Weights of a small transformer language model: learned positions, tied embeddings.
Each number is 500 + 25 x the weight over its row's rms, rounded and kept within 0 to 999. Layers, rows and columns count from 0. Numbers have three digits each. The size before them is the row's rms in percent of the matrix's.

# down: layer 4 MLP down (transposed), 1024x256, rms 0.0512, rows 225-277, columns 128-255
# up: layer 4 MLP up, 1024x256, rms 0.0512, rows 226-277, columns 128-255
down225 094:507512567485469538522482501517486500507476483503513499484486543533521515484485485471508497473512513520474489474456475536518502539483512507454509455505482506463474480499483500491487497517468520524486492478532524513501509485569517509500504520520511490468510456477496513498502546480503506476502530518495505499520472505507516527519486477460518498475485490470493501534541507458506498493479
up226 104:539507504453444492508555535495533475477505523510481491522510519492515494476521504488497513487462494481485456515515531478475516518534516502496477504541483501533465491470524503520520552528503507494426519509508501499527500498510481523539478520472504475507495460532493506430485467527492484513486475472511508531508466462497465501562520498503500469462484469510470503493473471509493500503526
down226 103:523523503452511485498504514449530495508483512509526502451517524449458513506497483545467504500510454467479529503479510489500476525517485500514481534479468468488517548518525518509489506486521527489488481527500509503480482479503554507445457479511470493525465484512492475539525455528477478461520458499501511483528494501464485509513505515489527513475481504520476504516502528502468446543497
up227 109:462502435502491496442486493525444513513537496492486474519477499444466487492519527506480499515496528530535506477501521525506530560487507500525510494474498530467468504513466515465460507478479442542551501488507486504492534519538467502522535535500516486510537462495506512514525503514486529492496506520510497519484515549506481531495494523503494498483525491493541532483474509504512479486477
down227 113:519480512469498488515501529542486484490517525530471489539529477546476538488528526508480466526490519506486511497480542559506528501498494482469477503509521549507493528473526506498497556527462495485495524497507480457502475527489498539535516542518527505488512521509505492486516492472486552497528470497496480539495449527529457529501478497517493553476514514501508535502506509539478491479494
up228 098:482477520545495514498473518518485501538532536487471474468515516469459506535445526463458475534518491498511507521494469493508516487505531527472480462506502521501436472539512459495490522478477479500520484513461471495486516466478509513534498491523543445492535443502474495508482499536495525547470493481502474534474482486490507473486480492486505457481510480503489514530525515513518506492486
down228 095:490502503519528509510478468458507496489478483521482523495528511492479470498476516495423488516529491525509516501508478483488539481487493455512511542496489493501525526506494474503494543470557535504502508536513477508492482510494512489486487527515535473477492485506488489525497483489510547519474474474501458522482458426479491470476480547515493444493475518503501499526515450468518467503534
up229 098:519529526487480538520481515522432488522499492489482527491488498479452482483488526486517509481485514491476480472514490492486540503481527507524489520547515495414477487525494504528426570521504520516480526522550494512544483475510493520480491504507492481496506481494515475495546428471501490497512550490475511519511472473503512491484501500488499517511510524501478515479486515512501494557494
down229 102:492500514486551538473504508523473530528471502525498514549492494503508488520453461497490518486512510540503526494488537500523495508482475464533527494532553477566542503507490479484499479491510525522551528507487516542484552495494503508483509509523493520468523538473513503509486530451464493542444470462509497505504509493502489522552484500462494492471465498492537557489497503536500512506500
up230 092:556503479542527536495460526500497523458475503440488502495543526478544529471507517504475505536483485493481504480493470522488482514504479460500493502535485528472463469547475504530502492513551529507484534519488511558508530497483485510491509478488483505539520541515485519504533460485513467537508511504500513509484514493523488518474470512495471498453500532479500492481499526467500491479492
down230 090:467491540496503473493486475496465494473491490492469484493462503471464492507482495480513535444465500539486501492487538482497574514514499455483528498491552455516533534439522490513522479468508474490514505477533480497546443488486530520495530553536508498478485480469526516495428550503462491496430470496523513534521519504528492489524536484501472492520494493508506502505519467520483517467490
up231 095:487504521464461516500521488512538494492458490464526492491470539489471488508453496502519514541504531492524472475497532499524501493503538503501530523507518484529464534523456523502501542497539507545516498479500531486494532524483471504500506509486508489545478504508458468453502495467497516498471512524483466510537529475529553549465552528529477505498443518497507489461465511492491498513514
down231 096:520550522510509483510514508462476475479509495504461491490489443525532515452482495475491473475525524482474544526483494465561504526479457536477474505502504474525495507515494518524480434518503533472481521470482541482509505506465555476468462505496487518502539498469523490522487472488521504541481507513508522486496520553498495480499509518503498514507526466489525511493507507502527464491488
up232 098:491434531467525493505521498480546521534501491472492486535484469490510459513527473517492485490481510485521460500487496492477500513464443501529480518485524493513501495490520464487527528523499499505444495518471556485507507493503475470510520494508532461485475495531486498452539492516498519530518481489510492500453521527490486504474498483518509509481498481521502503487523498502472511513473
down232 107:476547511500463519481503499499459531440506555500508465472485550490503486507526491517569493493506517547493512559474511486485549485474541477471475498498528516490476520497522520515550489496436500522504476473476503465484481496509475511481520510519507493462504536506486496548507475526474458465504493475547484508521552459472513498527515463487513487464482496532458515477522512504475470505489
up233 107:482482451468491500472514530505531484472504493508505497499504479445499467553510520513495515542483486492491495523495454507531477504472489490525443501503504470490460450506498502506493542541557512483512518497538523515506492512428506516482519499511489534454473509503502552498542515503469473481512516491505534480496500481503473534478518525506501480523507522468495541508543486468480515518484
down233 105:459507504517451501464476486497523494510505514512493512541481570542509485486528458527512512550521495516478500501498502478475504525513500497463495475494524490482555518529468515458468523489519488474520496457517483509499535502486454543469513503452512449532474493525522503493494498527521465503478515500481469543497503547513509492539513503476519479448483474485545528532453468521464504527477
up234 089:518506519445505513506533452489504535536515513474511510479475501528470506470506465473558532511510510465534507497540485445453501502531546485528451522485529507484502490461521485517495517508461540464493525432504537509513520528491471468522567473497484460510491502521495488489503453506460457510508500493482474512485511491493489478507473512508497462478501521501484452488520451493494490519474
down234 095:463512530472486526463518515545487456496482494480495483498543501523497530485520536510470485514516487473551506485492469575479568508443517514509535473521505504491515497490491504453502517529513496509515485506498483498524458457511472500493458540459495531511505472540457508527515535504509486501498506490504507535498512502492576446466490508495479506545500465513484486508474461515483533491487
up235 103:450516487520543469488501486478514490488493531528501488502520508525492515467496445507457532512474461502476481519549474511501459486512512502517487541467503468511500547492471521488492517517473459498506503473483491527484463497522457516483504509498473462537466509502467504478503477509486500530516477496489516472501559482491502523505490535499501486503480508560505503503462517506466517483530
down235 103:493499481545460494487503516504544490461543491463545527528491506549538510492501457538501506474485496519458482491482469453499511515460489478509484472508507504466488523506499498460525533506488509471499509455485512438495454465516508502510496487501481544489548479496525493539517528498471513468453475509488512520511537489494527473535501494510549497530469470506518501503500491499504466522502
up236 099:528491484452486518485537508476500456452533506520525501455527495463515541541514500519453496516477503545510509489479523503531536498473483488509500505510489513555513494487509482484514489473521514486457523506512512464482509492521478555507504535466531505489502506529482479458419488537521486496515522469457505523484520484506462559474494489491465505492474470484540460488485540518487488509499
down236 092:493543470502486511516513478494464535517525476544459505490501522520455529514506464507514493487495480470466462492541507482481536509525521522471470454554557468440508530525493488528509497548479485553528476486471506508486491525495512489518465471505481502517508539490488521551516527491495502458532479508552507490533491529512505481528506468484552512520497465504508511488478490550522562539508
up237 100:488506524515542487490525513485515485554516538465505480470515501496511468489510510521487475491499489507497455542524480523520526502512551488534489468510472491473459506524534471499456501526471508497497505471490425484516517585485524487486448519533523509455457534511516512554515479492483515469504502505469500471514484539536501480510493435506501501510527451501486469484507496526527467513490
down237 102:530477481514487468516492502471497492487524499521504486517518527540488530479505487471514531521505529491501489590522482504531489491430495548496527464528472504506527503487508485495502485477495484511487476508494483486555460462532520546487473509500495523498509510480498454523463495541506469465490501500493538524479533476469518493548517488492492512449465524531520512498502479508544507492518
up238 101:517492493521504490483507459478518511505536498496497516531496509510497501488508515463493497518501512484527503486497485562512492504478529435531523466474511542470515502544495494478470490523505496525528499483551491489509490533515520506500511494564509480463530508535469474504504487497499463515472535491542507513537507514437489550493506523511472501507512519447501495507495489514478477481503
down238 105:532476492474485474486521492490532506512495512501529479462529460503464488490441509559489495515489456578467481526491483493506506498474493528501493514490507458507537474475537483507480533479460508484479539519463516484512503514522526518505440465478491495560521468461511479485515512494539548500499468463503520564501492508515499508540511496501477475492460540550482488498500503482527517488488
up239 106:472517481501496454490495452452515536491481510486512566492499468514507502504478482490544463503539483494511461448500501527505498493500518465452481476519543529488517509498487525506442508479509537491536520478467465492510522488472530472541501508492494510482448490513483545518480497436468489497513503502515475493519500520499496503501518501490494423485503492519502499481529489486452447526509
down239 106:508496514472528487475519515510516485494475533472500516468520508538496468543510491509484491494504492492496487512513456497479518491473471516491443520519503496555503549497470486468469497491549458437501537560514520476520453458502485493473497470478504466525502503528484488511557524518526538455495511518499514472477502557519484501445497527525503502492493504519457495514458527504468510534485
up240 096:496533441534490515503485526509525514484547512520515508498491531469507480512531455500495519561523498488518502514541486504542522456487492447504516500469501534527534503478508500447488524480503470500487525495500506511509498523569493496575539509518507514453455479512528507482498503543454473488491511519486464522468488476487550504528529529514473504511489536510437493495516464491499510473513
down240 097:490520481492526519495546449496509515512452551477479517541510456512507533478495512525435542491496506486505550527487454507478486511480476502488492524510503508488497484493482465476510522503560475505521472510474465496488492496514483496527534470539456486515506512502492517493483482483506475487523522500491495510490533482542532482476501544519504471502465493497495539510527493494475520521520
up241 098:481486491509500459489464530478516499449501556467501498480492490470551480524516528496510514483530506485561478517485500499525483474513489527573499486515492509432485470520482464459478475509519490530552499534526473502477522499524480488465505439501475511517492557475510528467495473544546498522516510453522484506508509492526496491475529493463464490471488520490505506505486496458495543483517
down241 099:478506524476491530496548505514537513509484490484532513478533507503458475480462481509519478547482538491487527486532499520515534463522511476450493540521463500538487513515535502504458513489493508471484453471483488503536421531529501489483460515475489468497520507540516464486548486490497511474511528502490508528488457504431519510554471481486488517514466483506530520493478542481485467514540
up242 104:467470498473506467476513468516517515452494510521509480523509489452498525541484536470518457524516462514490527502465528467487505523503507513481489510511521508489524536516485483475477491500499480550474511488491496477464497492530495521481495487519467512474492537484477498493524498467458479541514508505485483508498500499442502477500468522532509482525512522482468469486502494472473531499488
down242 112:508470491489556495527501480487516467489467484483475499490505487516487474477523525490552501479492498464539474459515491478505517475538492533485472547511451454512492486458490554486485551512493477487509482492526492551492494452477527498498500476467485517496461477513499500526468482460536493522491523505499483493486495529517484513487533499515480495498475533505516492490485481499512491486539
up243 101:531509527433490468493498478493514510497516510474510499491479454494500503493502498502507470497503477518524457485467516509552541529481536517502514481480542479463496519509510526490463514521488518485510504515497478505499497481504488496500533513501492501471446485462465455486463527477454518454513506490513480501512504547534503561549514565543519473563526499478465456474507506518528505487517
down243 105:507518511487509531453528472479454453489477512465522431543534480550506483517518517517490518491525536478471457513515480467501492468539470478471523506483474553498498483538491495466520491463523489516535506508500479502495502474533500488489459485516501496508512499507501531544521471504470464502484502514531487546506528477474508472544491466508507532524496529495501461477484500517494515500507
up244 098:477524487482492444477483458480500494501517513470535487492496468549486507494449505491554505487485505471501509525551492516475494472540521530503471501485489498526526491490536521496473500503483525502541483464485484547523480483512507506509464495495478492489478510505497474520562530449539500521487512522527482474521571520472468505502486486480505460468504480507516497537496536519494498495526
down244 102:539495488536576514493520517521468495483500500479500517475531511535475513515504510476525480486495522528504485477439520504503473527459509508472548429471496509435522523520495496536531514546499536516499517496484448502486495457431475498492492502532512554497513467524468502437541538485532485467453541495479490499484494497490497517501472502494520523509522472468504474500500483446496492515532
up245 128:534472544511535522580491509486518541532517481460507475465458514521498498461522491541498529515500525482478457416499470511508522501498495516516547512459505496494498483487522481515530515482509493497497473506528510501528501528534498466494496552482467508565465494504542488485497506473467519514501520489480515505509537522547575488548483526544496426498509503495480534521500507484480464487516
down245 116:474533480512532515530483486486497515453463522472503561496449496506565476499529504534497551494506527539502513489499471492487483506531500495510473510473520472476476516469515477514468478531515488517470481454537540499506535531522500459449509521507475509482471503498529518510470504505492488536483477453497511520522490461507500520518496524527502476532533504464473528498532479502528538569502
up246 095:492509533492510503531476490515445516450515511469494520488487469519498498466497523560532536509536504457494512488561493461478484527535529573478513497537492495502486510482472509523487506541534501540497460518522490525512476492536497531538475514511528486538496488500456546505496467512455466472520447501500491512535498480520460496454473541478496472491518466513499523504531469486455500488532
down246 096:520510517511508480446511476522512499517521533478505486494505480538509499494436463522496510507532489505472521505494507454444548493512507482534535510500505509473501517477512499496514502483489497501478489508478500464474449508462504557552449518491509492547508509488502493507520502516482536494496511497522511529518486526534489498496515458494509495540451485495521447552508512526545478529486
up247 104:516479513498541505482560493474521487518452515516520454490491503550501542520473539512505490509505496488514460508497450473501449498512519498507500539472529461462481480470518541530510499528519515470527481499467579477490459464499523530556553493529498517531454476501479495483497510476508512490512452484548484491464466522481497477465495482504507514474507511489466483459490538479478479499493
down247 105:478490537539495437544500518518489516485501469505522473484519519484476440459512490499495517526504522490527517505462493516495509497495477478495464457488508525537508498529494518497498493487530483540508493475500486517481554469489516504480457496498519455518476492471484487480520470500454452508504526539488490501496532550491502486479492491496539496475473487427507515511501504467477438495505
up248 096:522426467506454523489521501495480541512529493531534495490519500512518542498489523492526509491496519516535476493518464495464481501492509490489486486522531471536517529526549548502471533489472526478565499564524509461567480483513458537523526503503502492472521498504478472493491501497467496472492473480482452496504486485519499529459510473510483485485539486513511477489512473486504480517504
down248 099:522542487512530513515510483492464468486506489478503503466502497491519447495536456495511455511483542504477528493525500507506552474501476485552496525505517478511506457452494435493474512493502533467485550491498442525535494511516508501533486526526549525506530497472498510505485477490485503538522445484476514500489489540510507505526506572514504534506496492525479481520467492499517495512508
up249 097:519496500521532505534467489493469506526525494495468488495523481483492464494509471502504486529534507485547529514459519477539475531536487512466492494584511491515527476505515526523485495499536513513493501495494531491485526487520498521506494500513555453534572517498516534501474455484477521523543516497491484489507452542501507478507488550522514502497479530495514488518552511477473516492470
down249 101:494509491525534527486523486525462551486472487535535491510450453518494508492481495536473497501537527501509484490492465496494496486520574533491510542546485467456519473495472500518546509503509487483479543502495464510531520481442514472479500523488484500537505441515517520450499486506516483519453503492466535545483486494492560499473559497505480555506538520484513464498472542490488519486504
up250 139:443490480511498482510484507512511483494522483517474468493511516478503491536494493487482522521483480468560507526489492519496458538527479508558519518505524535512536473540518519483467552480515489497522496499502483563476544477500513508507505512523516478468490514538466532473447467501483501506464521472471479509505501481493456500467513533504543522499495495524505513495533500483471527504451
down250 111:477486486472498484497503489520496512467505496505511479510508551495530482524459477477491508507462531543542539540479490471465483496520492476544488460484534526485561487536538487486543520531468519466486487486520464548468493487495485472477507511517475454470551518509506534502499469496486500493529495457470462521486537459518474480490482476504510502507496502467503508497553506500525493522491
up251 100:493480487493520440522486508529518523500541487513510497496504519505493493474495520526494504526479511458450485503490461510473510520490481454462513477455570514488431518534499520482536524571478531488515480486530470497473481498520485550490576503509483495540474515524529511525546444528502487470521520546509478504506509480527475520490503482511491515459482468546503512497489494463496525480514
down251 112:520536470493478551457492495488473482514513495522504486502502500502499468507510481501537454477505511511490534482524527498503511506512497508508532508533486511532480546472499518513473488469476503492507487485489503453523502495517532422532462513491492589449522485461519457472459515461475492502466478468528536530504502492509484511479475511509562494527500490469516516487564469561531502467528
up252 097:474494446475509484541471502444521489529491494487497456486481540476507493493507491496461494478509504467476517478508494545481531495485469518510508493497421530495480501529478503458494517515512509479509513480507532460521542436508471497478522532530490493500487535496521515471484473507490504526504534519513504479486522539492500474489523493517509537507466503520450527537487522490468520501523
down252 099:499513511530486505484507504490489496509531510498453523446481470528497529485481442549496553554521485583514478496516523515471467464466487531501484485473540544512484459474478549478506448494492496532494493513522491521479440541526523517490527493491494517513517489509521480491451513497530485503531497494457516512520529537512508493515491495546478462504514512495479473485544527488526479480448
up253 095:499503498501495487465539464523527502506503483473525485496448524514488552513529505528510543512510546436525470484474497505479482488532547484514494519485520500556534467538492510510515485521499480550458534481503474490508548504526512506490479484501539493474476468519496451498501503553529531519505499537521525489457487480494489504514509475481495475508451479494494496448497460506516478479519
down253 099:487524495523492470520489509470497484448478520487497512499506480460522478500482488476490477508471518500491502509555471485497470510510496495476488516523546557474543545520514523473467483507494498472512484488443509507467506505502495495517516480498456498483504523566489521480515465514517494547493491531489467503503487514523439488487462479483502474518500489507505460504546522477539508463470
up254 098:455508537477476520500497470515513528515493500512507473494482479512458483523500539541510484493489450572517480469476510516466477525472501473529481530490491499469512520484482526476474512554519501480494536487494518504478522497477472526476463513526484526484509534487536485495496503553493502485469498522494537504493508469472526491483574492497491476496485517510470537489497461506466509496501
down254 098:544532493512500558503492510521479512517547537456472532509463502501513531461483496549536533534502482491497505464553466494483509490531484517501502484558514486513485513472484469516525513486505482530470457500513483464503508499507483479506490535465520521542474464520510526508508491487492489520516480492464484498498440460505512495520496507526518500497510473486502523520515508497505483503523
up255 096:512465498511453510505504493540543499491531488453513486514499461468501523504513476538503499544522446509505497487496443565495471481499466518499477521486499538531528495543514481486510526471528515489491534518473531510488534478463517521472519491507522495494492497489514503461522468520496471465479503459479498525527484554528471494494490524517481515479482507520517518469502492526473498502520
down255 098:476512510527521436498516478494447484531450462542490460488495537536506521528441511487534557461469505511455471514504518499518534508474519479495505514516525517504491525495530462514459478494482497498519483497520438488470503534562484507500473519474495509517526453490518507496464530494481531535520561515508521523512527490479505533461462467504501475523499494494473534514518463468509516502480
up256 099:515562556538489513529459549504539531532482493522519492479499488495482525478486460530498502488497501475519490482499511493465522497483489499504523504531505472513516531517513517530540510485483539525472499493532474529509473478531486488509503484508478505511489508475493479496491528465482509526511518523452479559500503475515481517477486495495524503487465554498461494496517510525526534521473
down256 093:519472489478458474487513489463511453508509499539484473499528463494492506496469523474512461513524480542459481490500488516492496503503493508510479516489554522473506510484534480561444489496514451474528534483515464485482504487494514510523503541512541500513527486527516481478528499506528487487498463545500529488498467520476513480488499492503497521502508538555531532485506500517488452475479
up257 093:517473532487511479512499507504483482487474511490521508580495507520510513472486503480490521558522506512504447518489516468512457462490541461462502489531519504501462481514485483511497528494499546552496511518467485490481482485532529486491498554501502489500468537510449482485469441511484471519501480478510487527493513509530475507511516489511471529496457486505510513495513477513522454495495
down257 096:567506476514512490508530501525489510467489533503507445497487479485481492483456510556499530534528507558488525509516469462523489527513529528509509509541516479489504455510526502501478514529552477518474514501497504486521534511493517524492504478527484567484494526506522476532493480493540504508533528531502500481513491514526550511475512481496528509482506482557464490520480557473504475485495
up258 103:520545499445514530481475477517531538494514538513478485511530516487442470473526477507530537508493512511483444529501510496475509540477483496533459443512488477511458498571483464497509460514542492532462516463492506495484476514489490509521511530515485477505491504483528497513519515514503507537466504473504471473556487475518520523461500507509523486467503565546527500494455524514488501490534
down258 096:477465517494505503521506506554513462529502468433531466499529489513530492529504464466450484507523510436492485502491533476533500465501509495532515522531501458492494519484506489532486490526501496521541475511456511491494502508471542496520490515518488510498513527515499518497502477505510506508486519521520528493510490516512536477529447514515483499518503462474465502437507510496487524520441
up259 092:545496532500477450497560500511493472539513491427475463483487526537510491481498451513493498525528548506490524510462501485539535484494537506519489552513479488520486466464495524488467509491512535515506509557534534500484522463532469501525486552481514495525419544492516440477501528525502506521484501442469530499500519513498502527498441531496492500511498464513546511481472530506429479490494
down259 101:522443541526477480480475505479487475483512472550484480489512475504509497506496521487511507454505488476470513526503495505459523491487501497458528569525492477505484496526532497468488524526485511508455484489512558470496521503502492457518450533527482510485519474506528508520493478543503515491509480489521508531496498497470481484471485480487478531484529467466435530471501518459508495476504
up260 101:463538456528492551487531514501477517505497531458543510511481487552508527521525506560528445512476482481481513541505507473481498484474476536485517576522510462531457526506512511478490522524507494530514540496526501493507448453465542508529513480514495531497507471502481447522507501494452482509533477462454504467464490486496473509491527525552461508485505509487478495508499495481532493453461
down260 107:510520482517443484520473529529536517525479487511449530484534524474451470504433485499484476450454483498447511507502487516507480513504505515492495460527515507493476504491559493554553515543482470516488481568463456482512503503497515501517589502502467525515496507460510504471537456475520481511475505553498480496508459478494492494493500540502489543521473501458480514425526515527463517489512
up261 108:464539554492432479483461459505540561488513502494557519519532516512520488502531521505527507501475496489534483508512465491516482524510505550500461489503487488540501504546490488497487495507494517559478530488524507538507546498492501465471444459484496487477487468530429499509477484509448475511497478470518477527508507529475513506508464480537477489496510504503513491555504522511482527523542
down261 102:480506512470504509503518500533525484489492476520501475520500448495505479528501492488448501511499486526504495528486449524456488515502514485527493491466515461511462462492494508499491533484501485447497498479466520498492481483500502533532481546506478465520535456534556507504513451527527429516531492492468480510537449469456515471508510493513482525507565453493524440501444492496523531503516
up262 094:472502498481497471512480476517491498533505538499521507476535498527496522509510502553522451514533519481478561535531474502444464458520506508486511507497483513501512467517498504448477543485486532518468511514502523504505506523485500511475488501531522512484453463499491456496494454544525509500495461488566546484513505493532488532498521527497485515477514509475503495503518542491537532479487
down262 099:550476514513480510527461495491520494501487466474514502491453489541540500535455514499514506443480451483515451472478503498457486507518551505491502502478508498474524523458476513501539525524491500452548492556526522435525489504506500517519502494506486520543533494541523510498488533480469515558493526497519480508457489512528517464510512531482509522497465477456519471525497501546567501506494
up263 098:492501502433522520496489464518500541547512535505506486465538461562519484532496489497486513519556464456518468535482513534522499456512501505516518513517492491526480490443535453527565539518511486489508509504502492535481478482484481474518513491535514514509469484500515493501478539476455520524496480506510481539505543476508537541528482496482501524496494478501486476516510503491526517461482
down263 089:508500549498466471471497492520505471505489486542520514451504525456520495484495472469525514520474524481493546495513521483512495520505501509503503530509502521494491488471477518469445440527503541498457506533509542475475497510498541457488446470473493529498482502525488471534529447560505457517510492512491528510494475533490512467493498509523506554495484529506532514533498504525481473495478
up264 099:522489514512436523537522508507506483546510480503522489519508540511481490492534499470483500507456499463529475497494530514538505488498483543518515504523544517486557483530494452503513561512525500482524530523476476514522505507464526458501481520491519472483493542477488529473474458523513499556498499459551503491495504529499522514489471532484503533540462535523470498502468497517490505490474
down264 119:493525514487546512452477497464478504479502515509502496512480499490508488479450524557487521504526506525458508529506478500477503510530497509537515486506469499511480497522517541508532426476505524526495501489490531459479501490507510523516498479497531545494510466512540466537492509490478507498491487546483514486499491481460469486497501462484465471480513484473490477478527502518534531482476
up265 096:499505517509526499528499492517483515513517471478512475486494508533490501545526476458531535490498478481516478482505434474496539494495500508526496540549545459483513484478536496504469475488490494511480546508463507508512503492483553509498507497463542519468509505487497495494535532528517554520465527480519495492496506496474508490466481530428505522544503470490528496496500521464522513480507
down265 093:506490523505537545520446490510520519494484479488455497467477498514540488522516468532498510508514545534531453495453500534512489490480494482513483465493431521520494470499469494503530503528515504489449500495500503530498508511471490481447486509474506503504516529504519485477524517515435532494498515514496513504470545511517492491530496503528540456494491485516474468509498533519491447539481
up266 094:495538512517510480493476526512524484468480509498504479492524494504474510510492504518492492503488485500512512560526497506492523526500483466467530474498505472495464506506529519496463500501539548537477533455481474504476470485481447545526464556508530525474461498484505560494531495457454510539502479536458510492497517474470473433486498522519532525540461502487450524524462475559504508532507
down266 102:491517493486501526475481473486512501511502535535521506518485496509458536506515500499509533521452463535466476558510512501521517496464534521485500487483453519555448537533519506488528477507519491486464525479561487523484538527502544506499479513444501471499523509518516510505534558513512512496492517460497513515516515489466535493495534495526495487508514483484534508501507499517481482475528
up267 102:489498470502457496502530510477494493527525529475533479474505501465540523478516486503573516503500498500528484514475491463491516469471473494536499534447499523516528526509487525469532515482508483490478502528546478505501544493547535509483476506481499448477504500487505539488519461489483525465476497469544492511476554538460482489498537496522522443496523528453498509453521503492483545507502
down267 095:488467497487520512480467521571506521480538485566478491521512504504502517515527460495501471546515553520506477483511486504493521528465478555493534473540510506512522502538464504503491502516510467525540503518508512508492491521487504463536476459465509496509482473518486451505514541506543470509483484509504554490519485490528503496534478492494516514497475495555475537530481535522487496479546
up268 109:495502515462469469493500468513520465487501497576487504489486488553477477446469481480521499530451496512496508511528530516485473529531511466477537494485505526475503495476555468504443506459470469530488524471497462467474497500552511528505483497565530509468513532457465512518445498467494510490502539492478521521525517510454490496455506546526507503490521533510485491446489522464481471487461
down268 108:521500498482500533486475501481504469510455484477456504483517511438480464465505463538490496544517472504507459523495533538516538544511523507547544480520444507460465522475484470525444501492499440501516515511501538481467460514521519479516474533499470498518526449476502512493469555493498451480488498477525558482515521525495500511523476478491479492503487494546463469463515526463518489454567
up269 089:515506493495478529534431505523524481524515513493515492491499522512506489468545464510479531531509518508475509515518452538480483458515488480465539471459460532504466505461507457505461492537443501483502521517510499504521473480520513477478486474529556445495533519490516498492510514455493476533522506528496532526479487507498484454516492507408521538485481475493464487506521512509479518482493
down269 095:483534489465477492443529504491479495526462498511479517494481524533513516514484539476509476471471470516555479501465537472505495493525521518543487500517523527541499467463448522525596498507519502464533483528529500474500473505484482518511506495492515486511492485474525450507514530548491489478509488493534459470484532503501515500512480521475526482528513491494542504512488479510496492475483
up270 097:466541464509519488501519454462471499481458452469482517442510474483547519481524485480486520477487489552481515475491488498521527499524469494483478467500472514502516504458523455505442516495499533485465546527495500501494506478467512494498475561483511527512510472476515469523535490515489436532505471505503513490503502510493498517492498524494488477447535499530521496523513424503537526554491
down270 090:531498523509485474478496471539472489467497545530507494508497525535487454510500537481516526478482502468480479519483497500479505529464500499474512532512510483484488483540454518483531507494496514510530474468479484530480509506487495499521495472482486447520480522489566523498496501511517478524477519509520463526484493496519485504458504527487508471530482550489499458499489506490490491514482
up271 094:509491463497516496504482503486481539514458502444539499496562493509487513466507484480510502511534489527513533502497519478522504487504504496508499484484493514471565504477509518515475518544483492516511496511489492485492444485491490534501481468541480549498508452487493493534512520548530501508478484492449503484501521475495506478526506537497530459513513467488473492487479452537462501569506
down271 098:492525486486510502488481483466492447527539522465500475550513489525473493514516514507474498524534432486480511497514568514511503488529512494474481502524518536481491482513458488538462448501482488510501458514458527459531545494537519480516459528492578514517510494506496479523472493462462475494495525516514535519452523526505454517520473464536461519517481461520434519521528529490494501525482
up272 097:436505428532504527498490504509485484526479496471508483550527519500478505492533491491482469486514477469470518523510511488481518492506477506547524501474504506480502494499524508498500506548498503522480511508513534491478486516518465510485530484524471505529463492481560547504516487492517470498471511462511458519493509513561518484498507510480522453454505480482497492514509456484485514489481
down272 098:538490497507494459516526432509485494503478514502525533498444485476509459518484510491544482461525527501495495488500491514512506495537556490497471480519496499496509468533509478519497523469482524546493489478505538504528537544471470506459470486497478493482521530440452459484531502499488533544499479489523526511541513487432500512500509499485470496533477521511509487502481528459521477523489
up273 114:505511499498542511564490504521538509482545469532524462471487554474528521470487513490500520556508488497459540440530481548523482538482525503480460512480513489484474470533479505523503505498474533465501501454490495501497498486498511501509477478464512498520516506464507504516486479500522493518510519575503468517486510501509499480546494497550510444487504509507461467524474529528509483497495
down273 104:472439457545488483464497514490531486490500521512490511553475483496500494496501507523467480481473527515498485520490457512509468507511490488503468485489457509501453426500507525479490505477482521497464489446473532484498528518517518461481514528474472489489506506474517494495478509500500490492516520452528486484465496491506481517515484516488480522479485488502529489499516518565512450496428
up274 097:499474511472502463513534504455544464490501493489483511481544482508504467461505539515510521510483525518473464520541525507506506485491507484502502499499559466539457494469486497487510513544515488474505506471506536474508501509517502514493498530505496488492487510496488555516492557484450499480481494482519501456484524484532520502486481474455476499499546494521537497459496462534498486520545
down274 096:512526501541523558511513468492484512469500488514503501500454544492533476483524485497510522549482571507493546481513438453556492535494533514473509523515534503482496512514480494510508474501514538507501516494542485525512521479485552511490503470472492501481477547488518472457446479472521515497496531477490501510507548506489531521524482526506503499517506517495519450473536549535531496524498
up275 100:512451458506509529534494534517481465476513503477510524476466515518505486479521463584510516526510489500531453511513474497525494496476458512534539539524486467530541510518548515472544527514453428488544509519489490496506507490504498491510530477509528490510491533498517510469497498488464480526521497523497501482493537505491508496529488508452540494504501513526512483533480517473457526487509
down275 106:536480460501526525561476473507484485481513477499468469452508477492495455479503524490461476448487477517550524437494509521559511516494487560466479471503512476496549466502533501547502477513482517521501500520506542497521544538473534461468504526504502499469500536470459547530487508452546523513505499481471480517511492503519514468536495510509484492497476507522476507469529495517458471497489
up276 098:525469511496498495510484533471556438503515518474425486502507532458522549491469485477482495506531532505470481543449506506483493513492511484537476490451494524490468523521493473492506494530504508507493473538539505485518525543493495470471513517508518518563536517570501486472480488512495478527499518506547473496496548533471473544484499488537487487473507514473493486479469538532514483516525
down276 091:529518522516495521492462519510459490484490523540483500468503485503538449509527506509483512528481470497555502539503514487503495517533515508462521519534532499475580475512456524475498524472511463528521472478479486508468496437509504512487510524506465479469550473445525515503494485497470516496512464469514530533466514526486488491525486508465493525495490501529515517530490495452526476464458
up277 089:507495519515532521480505500502469503474507484519468470480522509488522508480508482484488519561494507532540541502487469530516482507487504472512475497505480509464528511547498509503466501518533493540467512472476539464506523439516541460480463479477461505507478511492498494538491511468496496506519499477485469527523458497550508476516493531527495461484478523507471485472568513523522466477468
down277 087:490515445501507467496518493513526510564486520521539510486497487500467489557484532504554461448507503475513478506522507491504496516557515547519484527505528497521454524463529512493509513502510489480490486524523541502513484487464500530519516500518561468531476490502500506497507482529487500502468497507462501456540533499481470506473482474473526512517475478484526505517464454515471533537472